config.toml
num_hidden_layers = 16
vocab_size = 1553
bias = "all"
parallel_block = false
init_std_o = 0.0
init_std_up = 0.0466
optimizer = "muon"
learning_rate = 0.00727
beta1 = 0.95
lr_head = 0.0083
warmup_steps = 200
Each number is 200 + 40 x the weight over its row's rms, rounded and kept within 0 to 999. Layers, rows and columns count from 0. The size before them is the row's rms in percent of the matrix's.

# layer 13 attention key, 128x128, rms 0.1, rows 27-54, columns 0-127
101,241,154,177,152,125,245,224,138,201,259,187,297,216,222,183,205,206,252,212,150,213,185,277,168,231,223,161,118,213,191,198,212,243,120,259,128,226,203,166,244,205,218,211,226,155,190,194,245,218,144,149,184,202,224,154,172,218,197,143,225,117,155,211,190,295,232,202,199,198,269,193,186,166,264,186,172,163,186,210,181,241,156,136,183,225,219,344,267,243,147,240,209,172,268,183,180,194,175,172,188,219,141,188,208,200,198,162,167,198,208,213,282,202,237,221,219,200,217,141,225,243,172,201,172,178,194,205,133
106,248,204,183,125,227,201,174,215,184,221,256,251,198,234,203,204,253,212,258,177,273,260,182,219,178,236,215,130,270,207,201,126,231,145,187,225,220,182,165,244,165,222,267,220,238,202,268,156,275,291,201,118,160,198,249,218,153,157,219,198,202,153,185,173,174,171,175,188,219,226,194,169,214,220,150,136,204,235,144,172,169,119,151,239,103,283,249,150,277,175,199,193,188,157,183,176,208,140,183,215,259,137,193,175,218,214,153,186,193,159,237,194,240,255,207,176,216,186,153,152,268,222,166,225,237,178,175,227
092,234,198,237,206,225,265,251,141,243,219,226,257,266,183,172,172,287,137,184,204,220,190,187,225,225,173,166,187,244,181,144,105,215,215,183,192,245,90,167,208,207,120,128,189,274,267,217,240,198,155,214,140,157,184,185,244,293,229,165,228,123,153,177,165,193,281,169,245,186,229,175,224,153,214,286,186,213,205,139,177,145,242,196,206,202,181,195,232,261,215,152,189,193,252,190,232,216,162,169,146,241,155,205,180,155,192,240,262,169,188,235,142,209,159,203,198,235,186,153,222,171,214,236,188,239,154,207,199
107,205,240,228,249,184,150,218,209,201,204,202,168,120,176,170,207,246,229,161,136,124,205,150,216,180,202,163,236,162,197,202,193,191,285,223,192,97,263,208,241,239,228,191,231,173,205,168,153,263,211,231,177,151,153,214,212,254,205,192,189,235,167,219,132,268,214,216,204,176,185,264,120,266,202,223,228,258,235,175,172,163,232,209,246,171,181,159,220,126,208,253,114,129,182,195,159,149,238,268,237,160,184,218,213,233,232,211,220,254,240,182,173,228,222,187,146,103,158,275,128,164,200,218,179,211,272,213,186
110,248,176,183,229,236,216,165,186,232,165,224,233,299,198,189,95,219,162,248,222,217,143,269,234,222,242,213,154,138,174,104,222,244,218,254,132,174,213,199,143,285,230,212,108,103,174,217,159,195,198,225,205,211,222,243,227,210,198,243,196,197,168,174,208,219,200,227,207,257,200,239,222,190,166,223,181,196,194,208,158,250,218,144,231,256,235,257,198,125,165,222,140,265,191,239,277,246,219,242,222,204,209,227,145,160,177,208,199,207,218,149,212,177,157,159,200,199,233,220,167,160,176,224,272,146,127,207,127
088,211,207,166,261,200,141,266,181,202,292,268,142,293,189,222,192,267,160,142,188,199,108,288,240,185,178,184,176,194,181,161,267,240,193,172,205,191,235,205,261,178,222,150,204,176,166,229,268,193,284,156,172,213,162,241,252,198,156,150,153,231,245,170,180,117,181,109,209,213,183,212,211,100,190,165,259,228,247,188,224,195,178,174,257,160,193,155,166,238,220,243,180,207,242,237,213,197,226,219,199,183,217,107,198,228,200,180,281,182,178,227,163,162,157,160,234,207,201,240,177,176,225,212,192,187,196,198,255
092,158,217,130,228,187,197,175,227,196,183,182,228,145,148,236,227,216,149,150,170,186,228,156,200,200,240,257,229,218,194,207,225,166,172,200,182,171,164,164,169,252,262,219,255,278,224,203,225,222,227,191,201,189,164,233,224,184,204,234,181,217,179,211,217,154,86,196,192,156,249,215,160,207,241,284,121,198,281,102,186,213,228,217,163,236,192,166,186,181,161,165,109,190,182,230,181,193,237,169,280,183,103,229,226,279,254,144,221,186,214,246,217,178,229,168,241,280,255,245,245,183,217,105,131,215,190,174,200
097,261,180,269,227,122,223,181,125,180,102,239,219,212,231,172,281,165,172,247,206,234,224,188,155,187,267,194,120,244,223,222,121,173,183,246,185,182,92,179,196,214,228,230,113,245,198,183,275,161,228,226,192,197,244,187,174,183,238,213,178,219,213,167,197,192,246,220,223,152,233,224,215,237,200,158,190,235,213,163,140,160,198,228,264,243,234,196,278,135,143,206,193,172,247,265,193,192,219,200,217,198,117,188,137,182,218,237,192,216,180,198,214,261,153,167,169,217,224,176,126,269,255,212,195,207,237,152,156
089,158,213,234,292,189,206,192,182,227,172,250,263,202,170,236,176,190,199,201,168,227,172,182,202,226,200,210,199,221,161,172,256,220,116,188,145,171,236,215,197,170,215,196,216,191,199,217,230,211,162,155,206,172,152,117,122,161,168,208,122,206,232,218,215,168,208,155,227,182,165,177,238,236,129,261,172,211,212,147,225,203,258,115,188,221,221,197,309,276,108,212,195,178,170,227,209,242,265,122,243,123,262,230,215,201,263,239,151,246,189,210,271,201,208,194,131,236,125,168,176,190,187,192,147,152,205,278,209
097,196,315,232,205,168,222,123,232,150,195,176,270,256,197,261,211,266,221,250,142,214,156,145,199,156,203,232,116,211,158,192,152,220,241,230,191,191,198,203,181,282,203,213,202,168,185,277,228,241,163,195,178,184,158,139,261,229,187,156,195,251,178,209,235,129,168,221,162,215,275,202,212,249,215,267,195,198,243,120,262,219,164,183,175,190,254,227,209,220,178,176,146,244,172,185,155,122,217,133,155,225,176,218,200,180,174,179,216,119,256,265,201,184,152,152,197,201,183,201,219,166,123,266,230,168,183,193,188
113,200,194,106,278,174,179,224,160,234,128,203,169,191,221,162,134,212,199,196,157,221,223,293,145,231,162,197,191,205,195,207,224,192,188,237,268,181,278,170,242,243,181,259,137,112,176,175,170,116,194,191,138,199,198,110,165,195,230,223,205,191,209,129,174,223,282,139,197,118,252,199,243,175,240,138,223,236,174,222,201,305,227,140,205,224,176,187,222,168,191,271,225,196,241,205,214,214,178,181,217,175,267,206,155,268,188,167,176,200,261,235,193,156,215,206,242,135,217,163,219,193,224,224,147,220,214,220,201
110,189,221,211,224,226,269,150,189,238,170,201,164,163,251,230,186,204,262,225,171,228,195,203,146,196,269,230,201,231,170,189,251,187,201,154,215,180,241,151,254,156,166,217,235,239,171,216,133,128,187,170,278,246,299,174,162,190,261,167,202,237,193,231,158,211,128,137,177,192,199,228,205,148,188,234,184,191,223,249,127,186,264,160,148,228,189,138,199,123,195,230,232,188,149,225,177,194,290,238,300,138,142,236,221,264,221,140,218,191,190,219,165,221,131,222,241,252,179,230,206,209,170,201,136,185,172,273,222
100,199,172,200,173,187,243,173,153,143,209,292,186,194,205,152,169,152,212,251,246,240,190,204,214,206,203,201,179,269,158,161,173,193,204,172,253,151,156,198,224,159,155,237,304,185,230,195,256,218,185,142,148,304,258,199,202,271,191,167,194,288,129,174,144,229,185,148,245,209,198,192,171,243,179,171,184,152,205,192,165,211,200,190,229,189,254,157,227,258,183,225,187,179,263,149,138,161,187,134,214,263,251,195,216,108,239,143,234,242,245,215,156,142,220,238,191,140,234,245,147,247,194,216,145,183,241,200,175
113,254,208,142,233,214,172,188,219,218,196,157,181,181,172,215,231,221,175,204,238,193,132,253,219,253,242,234,219,238,270,159,140,239,202,256,152,253,240,250,211,202,233,210,224,167,171,282,167,187,194,186,218,125,159,189,148,148,178,203,160,184,182,164,204,171,212,233,228,233,140,212,196,161,164,209,215,151,254,242,207,254,156,187,176,229,225,86,178,212,234,140,167,229,243,192,182,64,213,244,211,226,188,214,202,244,184,148,163,179,249,128,166,210,164,173,202,198,149,174,207,224,107,263,244,269,205,299,203
107,202,235,219,205,196,178,241,247,108,248,197,231,223,202,193,188,184,205,185,160,151,299,270,267,274,157,165,216,162,202,188,246,194,279,170,167,205,180,152,230,171,218,200,192,244,257,203,164,252,241,235,193,231,285,163,170,213,221,226,174,147,190,237,156,133,249,167,219,207,176,186,217,181,198,156,234,238,183,190,215,119,175,226,229,251,235,262,327,235,98,162,204,179,180,211,178,170,152,262,212,178,239,142,293,216,209,217,223,197,167,225,180,204,213,190,152,131,217,136,153,225,178,170,215,209,175,170,158
100,192,199,246,188,245,154,274,159,212,250,211,221,152,220,151,154,146,181,180,207,262,249,220,259,215,148,148,189,185,182,199,205,139,247,181,123,226,232,185,189,188,236,163,216,197,216,154,300,258,212,194,242,190,175,171,177,191,206,297,223,253,198,230,196,225,164,179,196,205,139,250,196,147,210,177,171,208,247,213,214,198,261,130,253,218,133,217,134,227,155,206,208,173,188,190,223,271,136,242,183,139,160,221,260,193,280,96,227,239,287,224,151,255,164,185,215,140,139,215,190,181,196,198,142,207,235,206,229
089,142,237,255,172,201,195,287,206,141,249,242,239,153,233,238,145,147,256,267,221,225,231,219,186,240,207,197,211,202,205,218,111,226,223,187,225,180,195,223,170,214,193,194,126,155,207,148,209,212,236,159,288,194,192,201,133,187,156,143,171,221,212,244,265,133,139,151,218,94,262,199,230,207,194,203,234,276,164,189,255,253,181,165,208,228,154,181,254,199,208,252,215,166,168,235,140,237,258,162,261,194,191,290,276,190,225,170,207,190,229,147,236,218,243,215,165,166,185,215,129,196,145,185,194,198,235,196,168
100,216,189,186,226,149,229,263,148,231,245,143,215,194,229,164,101,220,166,256,195,219,183,103,150,165,204,242,178,181,192,156,156,216,238,170,163,162,204,244,230,182,168,147,224,187,173,192,236,120,235,255,201,211,184,211,165,288,230,227,234,183,306,233,163,210,185,204,275,158,222,196,221,224,216,154,139,237,230,275,115,220,204,244,244,252,245,208,213,211,253,214,102,230,183,159,158,203,170,199,198,186,245,202,206,260,211,197,168,240,110,216,222,181,153,178,157,202,227,252,150,168,217,196,167,131,172,247,158
099,210,161,148,235,166,148,204,186,301,243,202,192,256,245,197,150,254,180,150,202,181,214,265,215,210,243,298,150,161,154,198,237,165,173,162,161,163,188,253,193,243,195,172,170,194,286,252,147,158,220,184,163,145,137,187,221,206,171,210,215,187,204,229,167,233,144,279,173,161,194,198,201,275,160,168,190,169,195,197,215,215,202,262,219,286,168,175,153,238,172,213,221,323,230,205,174,180,291,219,211,223,196,206,198,232,204,176,214,203,242,206,181,242,156,135,284,174,179,223,238,175,131,124,156,202,239,208,226
100,223,255,244,205,279,211,276,214,236,244,164,174,149,277,216,231,221,215,240,230,209,213,166,154,239,199,256,183,208,182,254,203,225,196,208,182,223,186,189,197,167,146,199,148,187,141,172,232,138,206,255,161,211,163,209,214,214,227,174,149,207,261,223,250,249,302,186,223,186,170,277,197,140,152,265,203,189,191,235,137,156,175,206,153,226,224,159,180,226,135,208,153,192,178,202,202,166,168,155,259,205,209,201,140,146,156,237,189,168,109,189,123,242,249,150,210,165,199,192,205,252,165,94,186,229,182,95,231
105,219,137,228,201,158,248,172,231,218,294,212,261,127,237,192,223,242,177,220,246,180,258,254,255,209,127,184,216,183,221,179,213,232,236,231,229,186,260,205,186,200,175,163,205,166,219,214,249,178,228,216,232,228,167,238,167,260,199,208,124,222,262,169,275,173,198,220,182,192,190,185,187,169,167,164,214,234,175,117,206,213,237,294,201,243,203,198,204,180,147,238,126,152,147,164,105,195,216,199,204,173,233,241,224,118,176,247,161,219,195,155,205,168,204,193,286,170,150,234,223,152,257,253,173,113,164,115,164
107,72,247,160,138,265,193,182,161,178,236,244,172,172,288,117,193,173,217,185,279,190,226,192,267,184,256,225,213,177,192,216,258,146,179,249,197,238,189,171,292,178,214,211,224,208,138,202,211,221,235,200,190,167,171,194,172,156,221,224,158,181,241,226,173,192,194,183,197,128,220,164,157,106,199,206,204,246,166,228,174,251,219,313,219,194,209,198,205,220,197,179,242,235,116,186,157,183,163,175,181,178,257,211,248,168,171,213,122,234,242,180,169,214,281,201,199,219,143,286,238,234,215,152,189,150,213,203,205
104,206,172,120,184,158,250,244,223,243,194,195,278,137,268,142,158,176,185,228,180,164,222,169,208,191,206,207,202,216,186,208,208,178,220,226,172,187,358,172,216,170,233,201,157,206,196,164,190,211,145,179,248,240,319,264,163,202,215,289,207,207,138,173,198,241,216,221,253,210,223,156,267,172,136,182,229,167,182,225,241,252,184,215,203,266,185,193,196,140,179,207,227,182,176,183,208,265,209,246,210,120,172,235,151,200,231,191,252,152,167,182,179,224,227,74,238,195,229,151,172,220,184,223,184,177,145,219,176
115,254,212,227,150,162,177,208,184,291,176,168,223,184,124,150,220,189,178,242,131,210,289,150,170,189,190,170,247,212,264,188,234,88,178,206,75,200,265,179,228,193,198,172,209,172,166,193,245,176,216,164,150,211,188,206,104,183,191,225,178,201,200,181,157,231,186,155,196,161,258,189,202,258,147,239,179,232,270,187,219,308,190,162,275,211,182,297,178,241,238,202,238,223,276,182,207,210,237,194,237,203,192,186,203,172,214,159,198,223,187,168,155,186,225,239,155,157,196,163,194,148,220,218,264,177,248,200,159
104,146,203,201,222,186,204,251,261,199,262,145,177,182,210,190,205,233,138,197,137,256,228,228,212,275,189,251,143,210,229,150,183,182,252,187,183,95,163,176,181,250,230,164,159,228,167,227,208,260,182,112,160,217,156,215,203,205,186,215,206,193,129,168,259,254,197,186,292,249,246,213,134,220,102,185,232,147,166,258,180,199,171,232,248,217,315,226,248,158,263,191,218,147,180,199,189,216,217,130,154,253,194,226,159,153,151,179,238,183,192,162,215,180,119,158,183,205,193,238,187,200,230,181,238,197,207,213,160
094,232,179,160,172,165,178,226,196,231,224,210,218,214,230,188,230,218,262,215,224,128,124,152,246,147,260,190,285,221,236,214,135,191,201,233,229,239,159,227,235,210,137,202,244,207,183,210,229,278,151,201,178,205,180,210,192,233,186,246,168,235,235,221,172,106,180,209,214,204,220,182,248,227,207,210,147,256,168,250,234,240,209,127,221,182,201,138,186,215,194,142,166,224,247,254,263,195,189,166,168,175,253,92,171,145,223,95,179,192,215,197,224,209,287,242,170,270,183,157,147,275,187,200,202,230,125,130,214
107,205,184,191,253,152,158,144,195,201,140,181,83,207,240,210,212,212,187,263,250,201,187,165,132,100,198,296,183,181,220,158,148,208,165,238,179,230,223,172,203,162,206,210,215,205,149,196,175,156,203,294,253,231,193,226,206,238,192,270,207,174,277,265,167,233,231,232,234,194,185,248,209,174,116,140,155,151,240,261,174,248,202,183,190,214,120,204,231,166,232,203,161,242,211,206,148,220,221,156,197,184,162,148,202,212,182,203,196,307,137,188,211,194,197,199,180,167,209,242,247,143,202,264,264,200,161,259,183
097,180,183,202,252,191,191,188,229,180,198,120,221,181,229,207,197,192,122,223,247,175,102,204,209,213,227,191,171,131,165,159,202,211,225,213,158,132,193,177,152,219,252,161,222,243,185,161,209,203,263,262,300,229,216,215,260,188,215,191,240,277,170,265,201,195,201,162,269,242,210,181,184,277,127,173,194,211,196,160,180,196,216,244,119,235,197,165,208,122,237,176,182,306,114,215,170,212,216,200,237,177,140,223,173,195,180,156,258,207,189,223,158,158,237,191,212,172,204,196,165,143,188,211,88,271,224,261,208
# layer 13 attention query, 128x128, rms 0.0979, rows 28-54, columns 0-127
109,183,212,181,91,214,176,209,201,136,207,208,236,228,214,175,213,218,203,282,228,216,237,186,188,218,271,195,139,226,190,236,85,211,198,151,256,187,143,186,251,236,201,271,219,224,209,135,207,233,300,246,211,240,217,194,154,200,134,181,157,203,191,189,236,159,231,152,220,235,188,188,214,159,175,168,240,299,191,183,197,128,213,168,261,124,278,191,229,218,198,175,134,201,167,209,181,248,230,152,149,250,169,177,181,188,176,248,197,182,209,242,154,202,190,199,129,220,165,160,140,165,254,148,169,241,232,248,267
087,194,238,254,222,169,246,221,184,194,170,242,215,210,207,248,165,182,178,221,203,284,161,249,201,177,225,186,202,265,242,181,141,202,222,218,147,274,127,263,156,170,227,183,124,211,283,156,156,171,247,256,208,236,250,215,234,227,158,220,198,199,235,202,166,193,302,208,195,212,186,163,234,269,216,192,217,225,250,143,179,97,190,206,178,215,207,169,176,225,192,190,149,206,174,176,204,153,214,144,145,183,146,258,177,117,222,302,226,250,132,244,214,183,179,199,197,253,251,164,229,140,208,146,195,265,211,184,135
106,255,204,209,214,257,211,220,252,134,256,207,169,162,274,170,222,269,206,55,164,167,199,124,235,143,159,151,237,222,185,203,261,220,245,220,269,123,207,218,196,152,202,250,195,204,173,181,151,216,248,253,176,169,149,249,163,252,253,273,218,228,254,188,156,269,238,201,187,179,172,282,133,250,181,216,217,223,209,221,197,183,197,257,196,131,199,181,192,212,183,216,125,146,203,197,185,157,236,213,240,156,205,164,189,251,172,182,232,182,204,216,219,216,199,211,198,143,89,225,232,232,197,234,169,167,188,182,206
107,224,148,243,229,156,211,203,234,216,197,190,189,261,105,214,153,188,157,262,226,200,213,249,221,194,148,212,162,170,162,150,178,220,224,233,191,171,177,171,179,249,176,260,190,169,206,200,150,163,182,208,127,242,180,128,236,238,154,318,142,185,258,187,203,225,176,250,216,160,312,207,148,307,203,187,215,163,241,191,188,186,190,166,126,198,195,234,166,103,200,201,191,250,210,204,234,255,196,238,182,251,235,195,202,189,222,177,205,130,206,184,186,239,242,134,203,224,272,180,140,240,254,198,272,211,144,246,195
088,127,212,235,184,204,198,246,263,243,310,183,123,255,178,232,216,198,159,219,241,196,203,232,185,215,184,153,199,143,271,136,219,172,208,224,200,214,225,220,211,116,205,165,216,231,201,218,205,195,151,238,200,252,188,170,185,146,119,183,244,239,189,222,186,140,239,243,100,175,179,133,219,256,219,161,260,172,226,211,152,163,207,178,208,198,169,90,158,225,188,234,198,203,172,248,195,226,215,262,164,157,264,156,182,209,165,213,149,253,125,203,263,243,187,149,284,145,175,194,162,240,212,234,185,211,161,193,250
093,196,223,192,161,240,286,160,233,298,191,167,164,176,195,206,245,217,168,210,258,178,175,218,224,138,258,218,167,230,179,255,217,148,207,232,195,208,194,152,194,204,225,200,201,207,221,194,226,217,215,190,190,144,138,289,201,211,270,162,95,216,307,219,177,180,90,211,160,173,168,184,223,108,205,246,216,262,156,128,177,162,231,201,170,161,205,149,179,250,221,152,167,232,235,212,160,184,197,220,282,237,76,193,159,129,239,193,187,203,250,236,185,213,200,177,179,198,241,157,186,207,217,224,172,193,198,235,220
096,217,203,197,163,196,245,129,229,97,100,237,230,224,173,100,164,167,264,211,242,174,213,194,184,246,237,262,255,233,173,182,153,248,233,214,205,144,151,189,215,201,267,251,160,274,293,261,224,185,156,171,130,184,161,127,227,236,179,205,182,193,239,181,167,153,254,197,201,160,245,223,181,166,200,201,213,219,240,163,196,200,197,238,196,273,223,222,201,167,175,136,191,137,248,168,224,245,201,144,178,190,187,216,167,200,210,203,283,235,155,231,248,195,219,259,166,200,161,155,181,208,203,185,207,296,144,215,181
090,197,245,184,242,152,208,173,186,189,199,201,209,214,121,213,232,209,263,182,237,164,204,258,267,238,243,242,238,333,166,215,255,172,158,173,218,203,190,157,245,214,194,224,202,207,279,160,184,214,206,174,196,221,169,175,216,217,217,254,218,145,217,185,138,164,182,228,209,145,175,185,233,231,166,174,207,189,103,62,227,201,134,123,174,204,183,196,227,235,193,225,215,169,201,235,218,239,179,132,222,185,188,97,277,227,223,193,257,200,217,200,217,161,206,185,161,280,188,238,148,213,158,228,203,162,293,225,244
090,218,227,252,175,206,203,103,218,319,198,229,271,258,238,269,264,274,160,253,199,176,192,166,193,156,254,245,108,226,99,240,192,224,182,242,211,229,168,219,120,135,178,196,163,180,257,237,171,212,213,201,204,163,161,231,235,181,209,228,204,208,231,195,216,177,256,173,247,182,196,226,238,185,235,146,157,220,247,152,168,128,154,207,160,173,211,123,139,178,150,240,174,293,208,197,209,200,211,220,153,265,187,218,231,250,181,184,224,131,170,231,221,174,187,193,203,161,242,182,158,174,173,181,210,189,216,144,225
112,240,166,149,179,143,205,254,235,196,194,192,142,274,171,176,195,146,207,178,201,166,242,294,185,241,88,186,229,162,235,178,192,133,216,270,156,173,222,217,170,187,188,270,158,261,208,168,209,168,207,272,164,142,193,237,211,276,193,173,177,191,176,188,195,168,259,189,190,159,285,183,225,224,223,194,233,218,162,166,218,303,175,206,189,233,178,203,192,193,176,260,250,144,242,172,182,143,193,121,183,152,218,174,156,248,233,182,198,226,236,85,224,213,206,265,218,218,236,178,238,201,178,284,187,187,266,199,184
114,189,155,98,200,199,167,151,248,171,197,259,114,146,221,160,177,222,254,177,208,144,159,278,190,201,238,205,234,205,161,229,262,201,210,192,182,156,188,264,196,196,168,266,172,239,257,184,174,210,195,163,264,233,241,252,193,242,214,161,199,191,265,258,144,207,148,188,121,207,220,272,190,164,166,218,219,206,189,169,199,253,287,125,216,254,155,143,136,210,276,214,247,214,219,202,182,301,160,226,280,202,194,196,171,208,229,191,176,176,164,211,179,204,191,221,233,181,199,163,154,224,145,261,190,172,222,278,178
102,159,197,190,214,209,211,162,157,144,167,201,179,323,268,189,214,161,170,187,208,172,194,210,235,229,194,213,227,284,200,109,111,234,184,152,183,178,170,251,198,149,140,261,256,263,242,202,138,243,148,184,272,220,191,194,160,267,164,192,170,163,118,233,197,238,157,159,204,226,199,184,220,175,247,191,129,228,182,168,218,200,168,164,209,250,232,184,168,281,125,177,158,193,279,201,166,216,186,191,181,192,211,208,221,209,157,223,210,239,179,225,101,219,173,222,206,199,179,301,198,157,252,208,245,212,266,196,212
115,281,217,202,221,236,150,224,220,179,206,180,200,150,203,205,192,226,214,217,250,186,218,228,159,122,184,230,205,220,237,292,190,231,161,235,210,207,233,249,124,161,239,206,199,171,172,158,147,282,222,219,145,156,248,123,139,135,190,175,183,136,169,205,205,234,191,247,242,243,252,133,210,207,239,111,180,189,218,246,203,253,188,152,147,259,157,130,156,134,196,202,193,217,150,241,215,209,200,263,214,169,237,258,195,203,111,165,259,237,143,238,247,211,184,197,229,151,231,197,170,249,113,220,242,210,149,194,220
111,172,253,273,230,198,194,285,181,142,166,280,210,198,230,190,204,195,183,200,128,208,211,210,232,197,165,178,230,218,208,156,219,188,251,175,196,202,188,184,238,221,185,241,209,220,229,165,233,230,234,200,167,214,279,93,257,186,251,197,191,255,231,253,224,204,225,144,218,179,185,257,240,190,180,212,274,232,88,197,183,110,187,251,194,219,267,162,281,180,133,263,190,145,218,230,264,165,161,223,226,162,219,124,250,131,188,183,188,165,190,140,222,248,194,192,109,172,202,189,178,216,256,202,148,186,171,153,172
105,121,160,206,171,198,237,244,200,116,179,177,131,249,224,193,245,144,231,145,214,180,195,267,278,139,172,80,231,153,229,200,176,165,204,240,200,205,158,187,215,151,183,187,224,181,213,124,270,273,230,184,219,188,154,139,208,172,197,242,186,284,234,215,176,188,209,231,184,229,205,258,213,257,167,197,175,170,221,151,242,195,247,201,223,141,206,205,192,228,149,221,173,151,150,199,220,179,143,272,268,184,136,236,250,178,188,198,269,247,249,266,140,196,169,230,160,215,130,198,204,185,201,196,163,158,218,263,213
088,212,247,232,210,226,221,194,193,173,245,212,221,147,163,254,126,246,237,185,223,195,274,230,198,215,167,222,199,205,190,188,129,244,199,228,179,213,247,206,295,153,144,207,245,252,243,207,198,201,201,248,188,166,168,168,174,209,233,158,203,127,223,200,206,204,182,170,231,230,153,153,240,219,174,114,198,272,182,190,276,113,196,159,147,288,124,211,236,199,213,252,186,130,186,184,205,183,172,176,190,198,190,230,229,320,245,128,204,166,274,149,196,201,198,248,165,186,184,205,116,216,263,253,230,138,213,147,205
102,203,245,205,231,218,214,174,183,220,264,127,211,211,191,140,176,195,216,204,233,192,201,155,178,292,131,261,276,213,165,97,202,266,201,251,234,170,224,266,166,169,186,198,230,195,120,268,192,200,248,240,239,153,186,202,224,150,235,192,159,226,309,148,164,161,246,132,166,201,270,155,188,261,238,167,191,161,205,180,199,161,239,209,185,209,231,184,180,194,238,204,157,193,186,164,157,167,305,197,208,147,157,187,185,158,190,222,244,210,81,178,197,160,191,177,133,258,211,171,178,192,192,192,184,200,226,249,214
099,251,104,247,228,160,214,219,211,215,198,158,73,208,180,201,197,210,186,213,194,208,191,285,231,160,245,179,212,147,118,283,223,254,181,219,204,216,251,133,208,217,223,184,196,189,253,241,171,189,219,207,141,199,189,232,272,99,160,149,211,223,240,188,120,263,185,251,181,201,224,147,133,199,254,135,242,141,157,176,212,204,171,247,207,195,185,191,157,220,204,169,178,280,214,230,192,191,253,255,184,181,152,198,198,185,160,193,222,169,276,197,207,242,184,156,155,189,200,212,270,220,155,166,254,269,183,164,165
094,239,185,189,223,189,180,219,183,174,212,292,192,168,227,140,216,262,295,195,229,209,235,205,257,265,150,173,211,165,259,249,200,225,251,130,192,174,75,162,193,159,187,140,239,197,129,182,135,184,217,193,272,214,226,188,215,251,179,221,134,261,256,167,166,172,295,208,227,235,267,222,164,187,132,122,208,170,203,222,186,235,130,165,219,217,255,161,188,248,235,181,253,185,170,181,190,228,214,164,251,189,221,198,243,195,237,223,184,168,163,248,169,184,206,189,233,232,232,206,184,253,150,140,184,200,213,118,196
098,217,195,238,302,181,229,273,247,223,180,133,258,181,185,139,215,211,167,219,227,257,274,155,220,220,141,228,193,175,239,202,241,251,321,201,173,187,166,206,229,157,118,178,187,145,185,252,230,182,195,185,245,225,100,205,257,149,226,196,137,149,182,250,219,227,201,220,197,211,139,234,245,194,178,222,165,145,156,148,229,227,187,239,176,204,149,195,221,196,196,263,153,185,135,183,133,185,250,146,180,243,178,180,174,235,138,212,175,150,185,187,198,190,204,155,230,240,189,256,157,185,218,217,237,178,214,129,280
107,238,186,230,304,217,218,186,172,124,278,171,179,146,256,161,179,197,148,168,164,172,216,266,200,191,183,194,250,142,206,232,252,212,188,205,180,224,180,189,291,179,237,206,291,118,194,197,169,227,242,205,226,221,192,180,218,159,198,200,175,243,273,214,241,104,110,117,140,192,206,160,240,165,182,179,215,229,166,213,215,270,204,226,199,146,150,206,184,235,227,182,214,145,169,211,152,213,173,173,176,206,211,223,224,181,144,197,157,193,195,179,204,187,257,172,266,263,117,270,221,222,242,169,195,184,298,181,229
098,223,216,200,197,153,188,250,181,187,170,198,225,185,225,187,151,140,180,217,194,225,170,192,246,180,192,180,179,132,219,114,223,148,240,236,156,136,240,247,193,206,185,313,235,191,192,185,274,185,151,157,167,206,219,204,214,154,297,218,190,242,188,159,197,249,228,191,175,176,262,234,218,221,136,150,228,238,137,253,224,246,209,227,207,230,137,169,100,219,225,183,260,221,212,277,159,235,208,181,220,196,128,156,214,188,284,183,248,111,211,169,154,239,187,191,227,285,229,149,141,170,183,283,189,198,201,218,225
110,222,192,248,221,233,213,206,190,219,189,125,199,227,207,141,226,93,219,219,205,241,226,192,219,245,262,200,231,180,226,195,197,79,216,323,167,228,250,227,258,215,155,178,231,160,189,119,175,194,225,265,145,215,139,227,185,159,200,253,239,148,205,232,162,190,233,170,210,198,223,240,227,255,152,192,211,241,178,174,200,189,215,164,217,191,216,221,187,196,286,178,215,216,323,222,190,175,231,163,232,194,133,217,217,277,175,148,201,186,173,202,166,159,206,286,159,101,212,227,176,168,177,171,151,202,250,191,169
108,141,244,259,214,230,204,199,236,275,136,131,151,215,193,190,161,202,171,199,215,255,205,249,277,217,241,156,160,226,212,166,154,234,172,203,204,195,195,230,195,204,180,232,238,196,222,198,96,175,196,246,275,205,163,177,158,156,211,253,236,187,181,138,366,208,191,201,246,180,179,185,163,175,170,159,248,214,184,248,213,176,193,273,197,217,192,138,217,147,252,167,218,216,154,135,183,197,236,160,185,250,160,159,244,163,187,178,204,163,126,150,176,211,232,230,121,195,128,197,207,215,209,163,254,242,234,208,262
094,202,227,240,178,190,187,219,188,199,311,243,243,243,299,149,226,133,214,260,281,221,189,137,148,161,226,202,222,282,172,167,131,244,207,210,209,270,239,214,268,186,199,195,251,271,120,205,258,215,178,230,185,211,208,211,166,205,178,184,204,184,217,210,218,152,178,177,266,151,158,183,245,188,214,131,132,217,230,261,202,200,203,102,187,193,211,180,202,194,198,136,190,215,215,205,130,137,149,210,212,157,299,197,195,219,246,147,164,241,229,208,258,214,184,224,229,231,161,116,184,215,192,181,158,173,187,173,179
106,155,202,211,240,212,152,197,193,148,244,146,172,168,245,169,232,213,215,256,214,224,181,133,97,158,159,260,232,203,226,194,210,187,172,261,183,177,159,149,145,193,212,195,205,198,162,259,136,194,192,206,217,177,256,141,183,226,211,205,183,240,255,178,173,220,177,204,182,186,220,251,167,209,174,154,174,147,257,158,202,261,219,189,190,244,185,259,212,152,238,246,187,211,222,292,220,194,283,216,181,148,177,202,62,226,190,209,250,183,122,180,189,129,181,179,162,209,301,196,238,206,105,230,253,179,223,262,176
100,227,263,136,230,208,230,102,141,176,170,189,196,217,198,214,273,196,122,131,268,230,152,185,236,160,269,179,194,217,233,126,220,196,267,202,177,125,202,210,179,231,261,186,187,203,201,285,234,216,193,249,240,171,249,197,239,201,267,194,210,266,244,246,173,215,161,172,223,213,203,251,155,225,134,215,177,173,200,188,234,205,123,244,160,187,103,178,119,121,210,208,157,237,123,170,206,189,225,255,199,190,178,171,202,173,248,240,178,177,262,254,140,229,209,173,198,159,270,183,217,194,162,204,228,195,179,185,221